Weights of a small GPT-style language model, trained from scratch on English Wikipedia.
Size: 9 layers, width 512, 8 heads of 64, vocabulary 32768, 40.7M parameters.
Architecture: LayerNorm before each block, biases, tied embeddings.
Training: a variant of Muon for these matrices, 893M tokens, 6812 steps.
Each number is 128 + 32 x the weight over the matrix's rms, rounded and kept within 0 to 255. Layers, rows and columns count from 0.

# layer 3 MLP down (transposed), 1536x512, rms 0.632, rows 1213-1225, columns 256-383
[[ 94 153 172 118 105 112 159 141 122  98 168 107  88 131  78 112 160 154 121 148  78 134 157 118 165  84 109 106 103  84 119 155 140 152  88 111 117 125 119 121 112  98  70 184 133 145 130  98 132 123  98 156 150 102 107 133 172 131 133 113 139 152 175  93 146 139 110 130 150  94 127  71 184 144 121 128 118 105 168 147 167 152  77 166 181 109 177 124  65 118  81 110 166 100 124 152 118 147 120 163  96 143 121 135  92 148 139  92 127 124  55 128 124 126 131 157 143 166 128  98 113 125 149 156 164 167 100  77]
 [108 121 140 147 111 135 111 115 148 122 133 113 102 164 153 160 138 159 146  95 142 177 188 108 111 166 140  92 145 172 184 128 174  91 118 122  78 142 133 131 100 206 146 159  97 153 117 109 136 156 142 117 130 145 106  83  71 130  72 150 134 126  85 136 134 108 111 112 145 155 108 109  98 148 118 158 112 118 119  93 120 163 135 118 187 146 122 169 139 105  90 146 125 133 137 140 127 127 135 130 135 161  80  86 142 131 118  52  61 125 117 176 123 123 168 131 120 104 116 147 130 127 139  90 125 128 144 110]
 [126  75 110 136 143  98  91 181  46 109 135  96  83  90  75  98 128 102 154  63 183 150 125 111 203 136 159 166 147  96 157  90 143 126  94 121  91 154  99  97 158 157 113 100 179 131 138 140 162 137 160 107 109 166  95 180 148  93 143  89 113 130 109 168 120 142 168 129 208 119 158 134 108 109 162 110  99 110 145 179  81 148 107 146 122 121 107 133 152 164 117 154 132  48  99 119  70 118 188 145 143 118 131 105 129 132 117 114  78  85 141 111 180 174 128 139  53 143 125  66 137  95 142  99 132 163 120  91]
 [141  97 155 130 117 169 159 127 153 127 119 164 150 125 109 145 111  95 166  86 119 148 140 183 108 144 132 133 158 117 127 125 113 120 113 109 119 105 147 106 125 112 145 141 145 112 166  88 141 175 144 137 120 123 120 121 134  75 141 119 144 111 129 150 150 174 151 163 127 165  74 126 147 114 118 183 135 154 121 135 119 137  95 158  99 156 111 115 128 106 138  91 134 122 168 144  55  88 117 136 110 118 103 149 104 167 119 129 151 142 159 149 131 131 124 103 139  90 139 101 113 129 137 111 170 132 148 111]
 [ 84 144 106 164 129 137 140 182 126 111 111 120 219 140 183 124 139 110 114 145 120 212  97  68 163 118 103 141 116 141 136 107 148 148 109  64 149  98 124 122  55  92 147 112 148  63 103 120 211 144 190 129 138  64 184  85 143 127 110 164  89 127 169  91 104 161 130 182 102 143 152 126  64 116 134 108 163 160 130 105 157  96 146 114 135 140 124  98  95  74  79 161  84  82 128  98  77  87 168 130 139 107 139 156 182  94  79 135 118 176  90 200 180  97 166 172 113 136 151 127  92 105 142  98  59 102 219 163]
 [109 159 105 129  77 119 169 100 169 123 129 124 123 119 122 150 202 131 154 123 130  94 123 102 131  65  92 126 149 161 139 201 103 124 141 142  82  90  87 102 106 118 126  73 113 161  80 124 107 165 243 109 129 105 178 157  62 224 103 167 136 144 119 159 142 149  93  98 114 131 184 117 168 140 154  89 139 140  91 144 146 102 107  96 131 126 133 115 109  46 138 132 131 224 143  95 110 130 156 105 177 180 158 141 134  99 149 122 150 159 100 129 150 135 101 145 160 159  64  72 138  92 104 122 160 105 161  96]
 [ 90 129 118 168 160 134 101 148 105  97 119 143 101 186 157 117 161 156  85 185  83 129  79 119 119 104  37  30 134 116 173 105 151 141 174 122  94 142 128 127 163 160 129 138 175 147 159 142 180 158 163 121 135  61 133 163  82 153 157 168 169 130 151  89  86  97 113 130 151 150 140 123 106 113 150 150 114  98 127 108 133 133 130  98 119 132 134 188 178 119 108 103 145 125 120 151 139  90 108 128 150 154 113 115  70  65 116 112 121 170 137 175 105 175  86 124 167 103  98 117 141 142 138 144  83  69 136 138]
 [128 115  86 146  97 138  64 123  88 146 152 149  73 175 114 147 194 178 121 111 147 170  86 106 124 121 154 174  82 131 147 127 125  89 132 171 155 157 119 177  96  76 141 107 146 153  96 128 137 133 153 140 110 146  97  92 102  93 143  65 163 154 100 112 108 122 109  63 139 152 147 143  99  68 126 166 111 184 184 136 161 181 110  82 166 140 134  86 173 131 138 134 149 130 131 124 157 135 104 143 124 144 121 144 135  94 117 156  96 129 119 112 111 136 152 161 158 146 158 141 107 141 103 101 128 136 112 154]
 [156 124 108 199 121  94 164 127 135 152 147 144 100  93  64 108 160  70 123 156 135 151 208  96 151 178 135 120  85  83 154 156  89 122 106 185 129 161 118 119 128 163 148 117 181 142 129 141  89 185  53 143 116  98  93 156 168 125  83 142 119 163  31 146 136 149 129 125 162 108 164 159  75 126  89 116  93 119 132 129  63 151 127 155  95 117 113 109 154 104 139 139 169 113  35 180 121 142 132  93 125  78 145 122 142 155  89 149 139 133 119 155 126 139 136 132  79 151  84 194  81 150 152 210 154 144 210 101]
 [148  92  77 181 187  99  84 137 112 149 121  92 154 118 136 134 104 166  37 104 119 134 143 123 135 205 108 134 156 108 120 148 156 137 133 101 139 137 141 140 173 181 131 120  83 107 137 132 156 115 115  89 132 151 203 134 103 117 139 162 111 112  94 151 117 165 105  80  92 160 150 142 146 106 136 255 123 113 155 178 121 174  91 139 103 150  80 133 128 138 163 144 124 104 131 103 143 137 183 145 151  94  98 171 157 141  90 130 124 107 127 123  92 118 143 128 133 135 147 118 121  80 139 152 163 116 113 124]
 [148  76 147 136 153 127 149 101 129 143 162 127 152 157  98 152  95 137 109 118  94 155 117 123 111  91 138 116 130 126 153  75 100 127 140 139 126  67  98 128 141 177 108  77  68 102 107 156 140 109 103  60 110 109 103 137 120 135 128 136 112  91 160 138 137 132 113 152 128 106 140 143 143 143 116 165 123 166 149 146 146 122 112 173 151 146 116 138  97 150 172  81 103  95 164 191  74 175 135 133  93  93 152 128 112 102 114 181 114 105 109 146 125 101 176 137 126 125 156 184 137 176 161 148  70 136 149 149]
 [142 116 151 124 191 203 175 128 176 178 158 165 100 127 142  94  95 150 128 125 137 150 150  73  86  97 113 104 128 169 136 116  86 131 148 135  69 141 118 138  92 183 100 116 109 157  95 132 129 102 151 113 182 123 135 117  60 163  89 119 163 113 126 126 152 123 131 108 146 156 136  36 129 119 108  51  85 103 108 119 125  82 151 115 114  85 150 124  98 117  88  48 167 141  90 114  77 120 131 149 157 124 134 145  68 124 153 124 138 140 100 124 150 117 137 120 115 143 134 105 119 144 100 151 155 120  85 140]
 [162  68 140 151  93 149 154 138 113 151 141 104 116 128 204 116 108 151 167 130 131 138 106 148 121 161  75 119 141 152 126 162 147 137 153 146 152 152 125 141 136 130 119 143 103 118 161 114 146 147 118 119 198  96 118  59 167 127 118 161 114  59 145 104 118 122  92 119 124 131 137 118 178 143 185 101 153 119 181 151 119 128 115  76 178  91  91 103 162 145 155 134 142  89  81 108  90 124 137 133 165 100  76 167 154 168 121 100 149 116 180 133 143 155 125 132 161 116 140 121  95 112 145 121 142 130 178  87]]
# layer 3 MLP up, 1536x512, rms 0.365, rows 1214-1225, columns 256-383
[[134 167 106 127 100 101 133 123 104 123 119 149 149 147 105 113 183 156 116 171  88 139 134 133 124 149 130 124 109 163 156  99 112  89 137 190 163 154 145 106 114 132 119 213  97 206 101 129 146 121 119 131 111 121 161 157 104  98  91 150 141 116 127 166 165  90 122  95 162  64  79 181 158 137 109 121 111 148 112 147 128 134 143 156 138 134 119 143  76 116 138  94  80 189 134  86 132 142 100  92  99 126 193 133 134 144 136 141 191 119 121 119 162 120 145 103 143  94  92  81  70  83  73 129 176 102  95 162]
 [146 169  92 124 160 108 184 175 110  71  68 142 109  68 120  97 180 142 136  89 161 106  80 153 122 119 153 191 104  87 102  84  83  87 156 113 127 111 135 148 117  83  88 180 116 178 144 142  96 179 158 143 179 153 123 139 138 140 147 174 149 160 111 160 123 139 135  68 168 167 152 131 152 173  71 157 100 171 177 147 170 137 115  77 120 134 175 113 135 120 152 139 129 108  94  45  96 136 154 143 156 167  92 112 123  96 122 137  90 148 155 111 159 166 141 106  70 130 102 110 108 121 140 141  84 154 110  87]
 [122  92 141 154 106 168  97 122  81 147  80 132  68 107 163 125 100 128 124 131 156 143 135 144 120  94  99 160 182 108 164 131  96 159  71 130 173 163 136 133  97 142 171 100  90 104 134 144 162 108 146 142 191 128 207  89 131 134 103 148 102 113 136 105  96 102 150 133 126 105 111 157 115 113 124  77 127 116 149  97 188 120  79 122 156 119  95  68 177 124 112 155 150 133 115 137 153 157 156 147 174 109 176  64 112 196 133 146 121 143 135  95 159 146  86 111 110 134 163 137 118 158 162 123 152 191  63 172]
 [152 212 140  92 107  86  98 113 131 124 127 126 132 102 103 146 139 126 107 119  90 103 117  63 123 110 144 102 122 179  69 127  93 144 118 135 184 115 120 175 119  96 133 146 130  53 112 118 189  68  94 121 196 153 207 103 185 107 135 191 152 144 136 111 105 110 143 105 115 131 169  94 143 144 170 110  74 117 124  99 151 150  48  65 129 193  90 166  90 157 150 187 126 127  67 128 101 167 145 105  89 111 167 161 144 160  65 121 156  99 141 199 110  64 101 100 174  51 138 130 193  87 147 182 119 158 113  46]
 [ 55 114 152 122 145 183 151 119 135 113 114  93  87 110 168 132 183 153 151 121  64 104  94 152 123 193 106 105  99 144  94 118 135 120 158 104 160  65  96 131 140 110 165 108  79 104  59 142  78  86 191 138 169 138 149 129 129 126  95 115 124 138  86 135  86 106 169 182 142 206 201 137  96 172 165  96 194 147 105 184  82 130 121 158 101  47  89 120  94 130 156  84 125 119 185 149  90 102 101 169 156 104 149 140  95  85 100 129 123 120 166  66  92 171 195 138 135 166  77 124 144 142  93 103 204 138 194 126]
 [ 65  79 112 127 122 112 165 112  76 115 193 181  91 153 144 101 118 136 196 146  99 117 135 118 143 100  86 146 130 102 149 153 111 143 120 138  77 148 111 157  84 109 165 140 130 162 151 116 141 124 147 149 152 121 137 122  95  70  63 115 173 164 188 146 119 102 189 141 152 118  71  70 177 155 141 121 131  98 124 105 118 139 135 103 123 133  76 171 129 109  96  94  74 195 120 157 169 148 130 195  51 128 146 100  66 164  68  92 109 165  97 154  90 104  97 134 105 124 103  78 151 152 109 127 173 113 146 114]
 [ 88 132 131 116  83  91 131 135 160 157 163  85 114 115 118 124 121 122 150 146 113 114  87 121 165 131 101 214 133  68 105 167 132 148 120 108 127 144 141 127 134 184 121 108 124  83  99 121 113 169  72 124 160  99  75 137 137 152 126 101 203 169  82 121 102 211 119 107 153 130 112 182 138 130 147 112  80 172 185  99 129 131 157 138 156 114 111  76 136 121 113 106 173 117 103  77 128 101 175 146 134  84 115 134 167 132 122 134 112 126 100  98 111 134 143 130 196 110 169 158 117 120 118 160  80  67 137  98]
 [131 145 136  70  96 117  57 148 133 138 130  98 174 109 122 135 148 120 102 143 115 174 148 149 100 110 108  67 144  99 187 103 104 133 180 154 123  75 140 137 101 126 176 187 130 159 110 110 183 146 130 124 134 106 153 113 196 149 134  69 106 215 121 137 128  92 100  93  59  90 153 124 108 166 129 143 135  97 158 142 154 101 130 180 131 157 139 135 210 103 157 144 173  74 111 130 129 110 133  79  97 132 186 156 121 133 110 108 140 189 107 124  96 138 137 175  94 137  96 125 179 169 119 158 120 139 161 127]
 [110 120 174  83 127 135 150  99 105 178 156 137 131 168 128 121 131  43  72 142 188 164 108 125  80 125 118 178  93 126  99 111 163 186 119 180  72 127  89 127 121 144 162 132 110 141 129 135 195 105  97 185 168 150 121 134 159 191 173 149 156 142 143 154 148 151 137 126 167  32 134 121 149 129 109 138 130 156 113 117 104  81 137 176 140 165 123 155 178  91  92 120 122 140 114  80 143 121 112  95 126 136 104  86  83  63 129 123 169 101 154 121 136 152 134 180 133  99 136 155 134 121  98  76 124 127 116 146]
 [162 138 154 140 118 104 112 116 123 112 124 131 109 107 139  98 108  75 169  96  90 166  83 114 129  97 155 100 150 196 178 111 139 112  58 133 139  98 153 122 141 112 144 143 110 145 104 155 115  77 121 158 116 129 117 143 119 114 141 132  97 105 164 112 126 145 138  82 145 133 123  98 198 151  78 136 163 129 144 162 116 128 124  77 161 150  85 115 150 114 153 124 100 144 138 138 138 186 142 137 185 149 121 131 121 154  98 150 140 158  87 107 173  94  76 153 135 127  93 180 111 169 124 142  82 106 123  89]
 [128 123 105 140  99  98 145 129 156 142 113 131 153 129 150 137 140 126 174 138  62 135 125 136 122 191  63 127 180  91 105 105  95 143 185 143 146 141 127 137 116 101 108 162 108 118 173 167 136  97 104  64 177 161 129 141 115 130 104 124 157 175 112 148 159 177 132 127 149 109 127 130 107 126 108 140 109 103 165 156 172 129 148 186 152 158 102 137 158 161 167 122 136 133 127 103 122 109 103  99  89 114 123 149 138 134 110 153 150 150 128 104 114 130 100 150 137 169 126 108 117 131 112 144 119  87 194  87]
 [124 169 180 121 103 175 117 125 127 109 147 135 123 133  83 148 131  84  93  80 123 131 146 111 118 129 159 146 186 139 140 149 112 117 156 102 128 130 131 138 143 160  70 171 142 130 149 110 131 157 130  73 113 189 120  72 130 136  83 106  94 137 110  84 174 153 140 114 121 120 125 128 118 149 120 123 172 173 162 175  93 131 106 134 127 117 105 119  90 114  90 140 159 178  73 130  86 117  94 103 126  83 125 107 131 156 170 116 166 173 125  99 153 196 141 139 159 126 127 119 108  93 102 131 104  82 157 110]]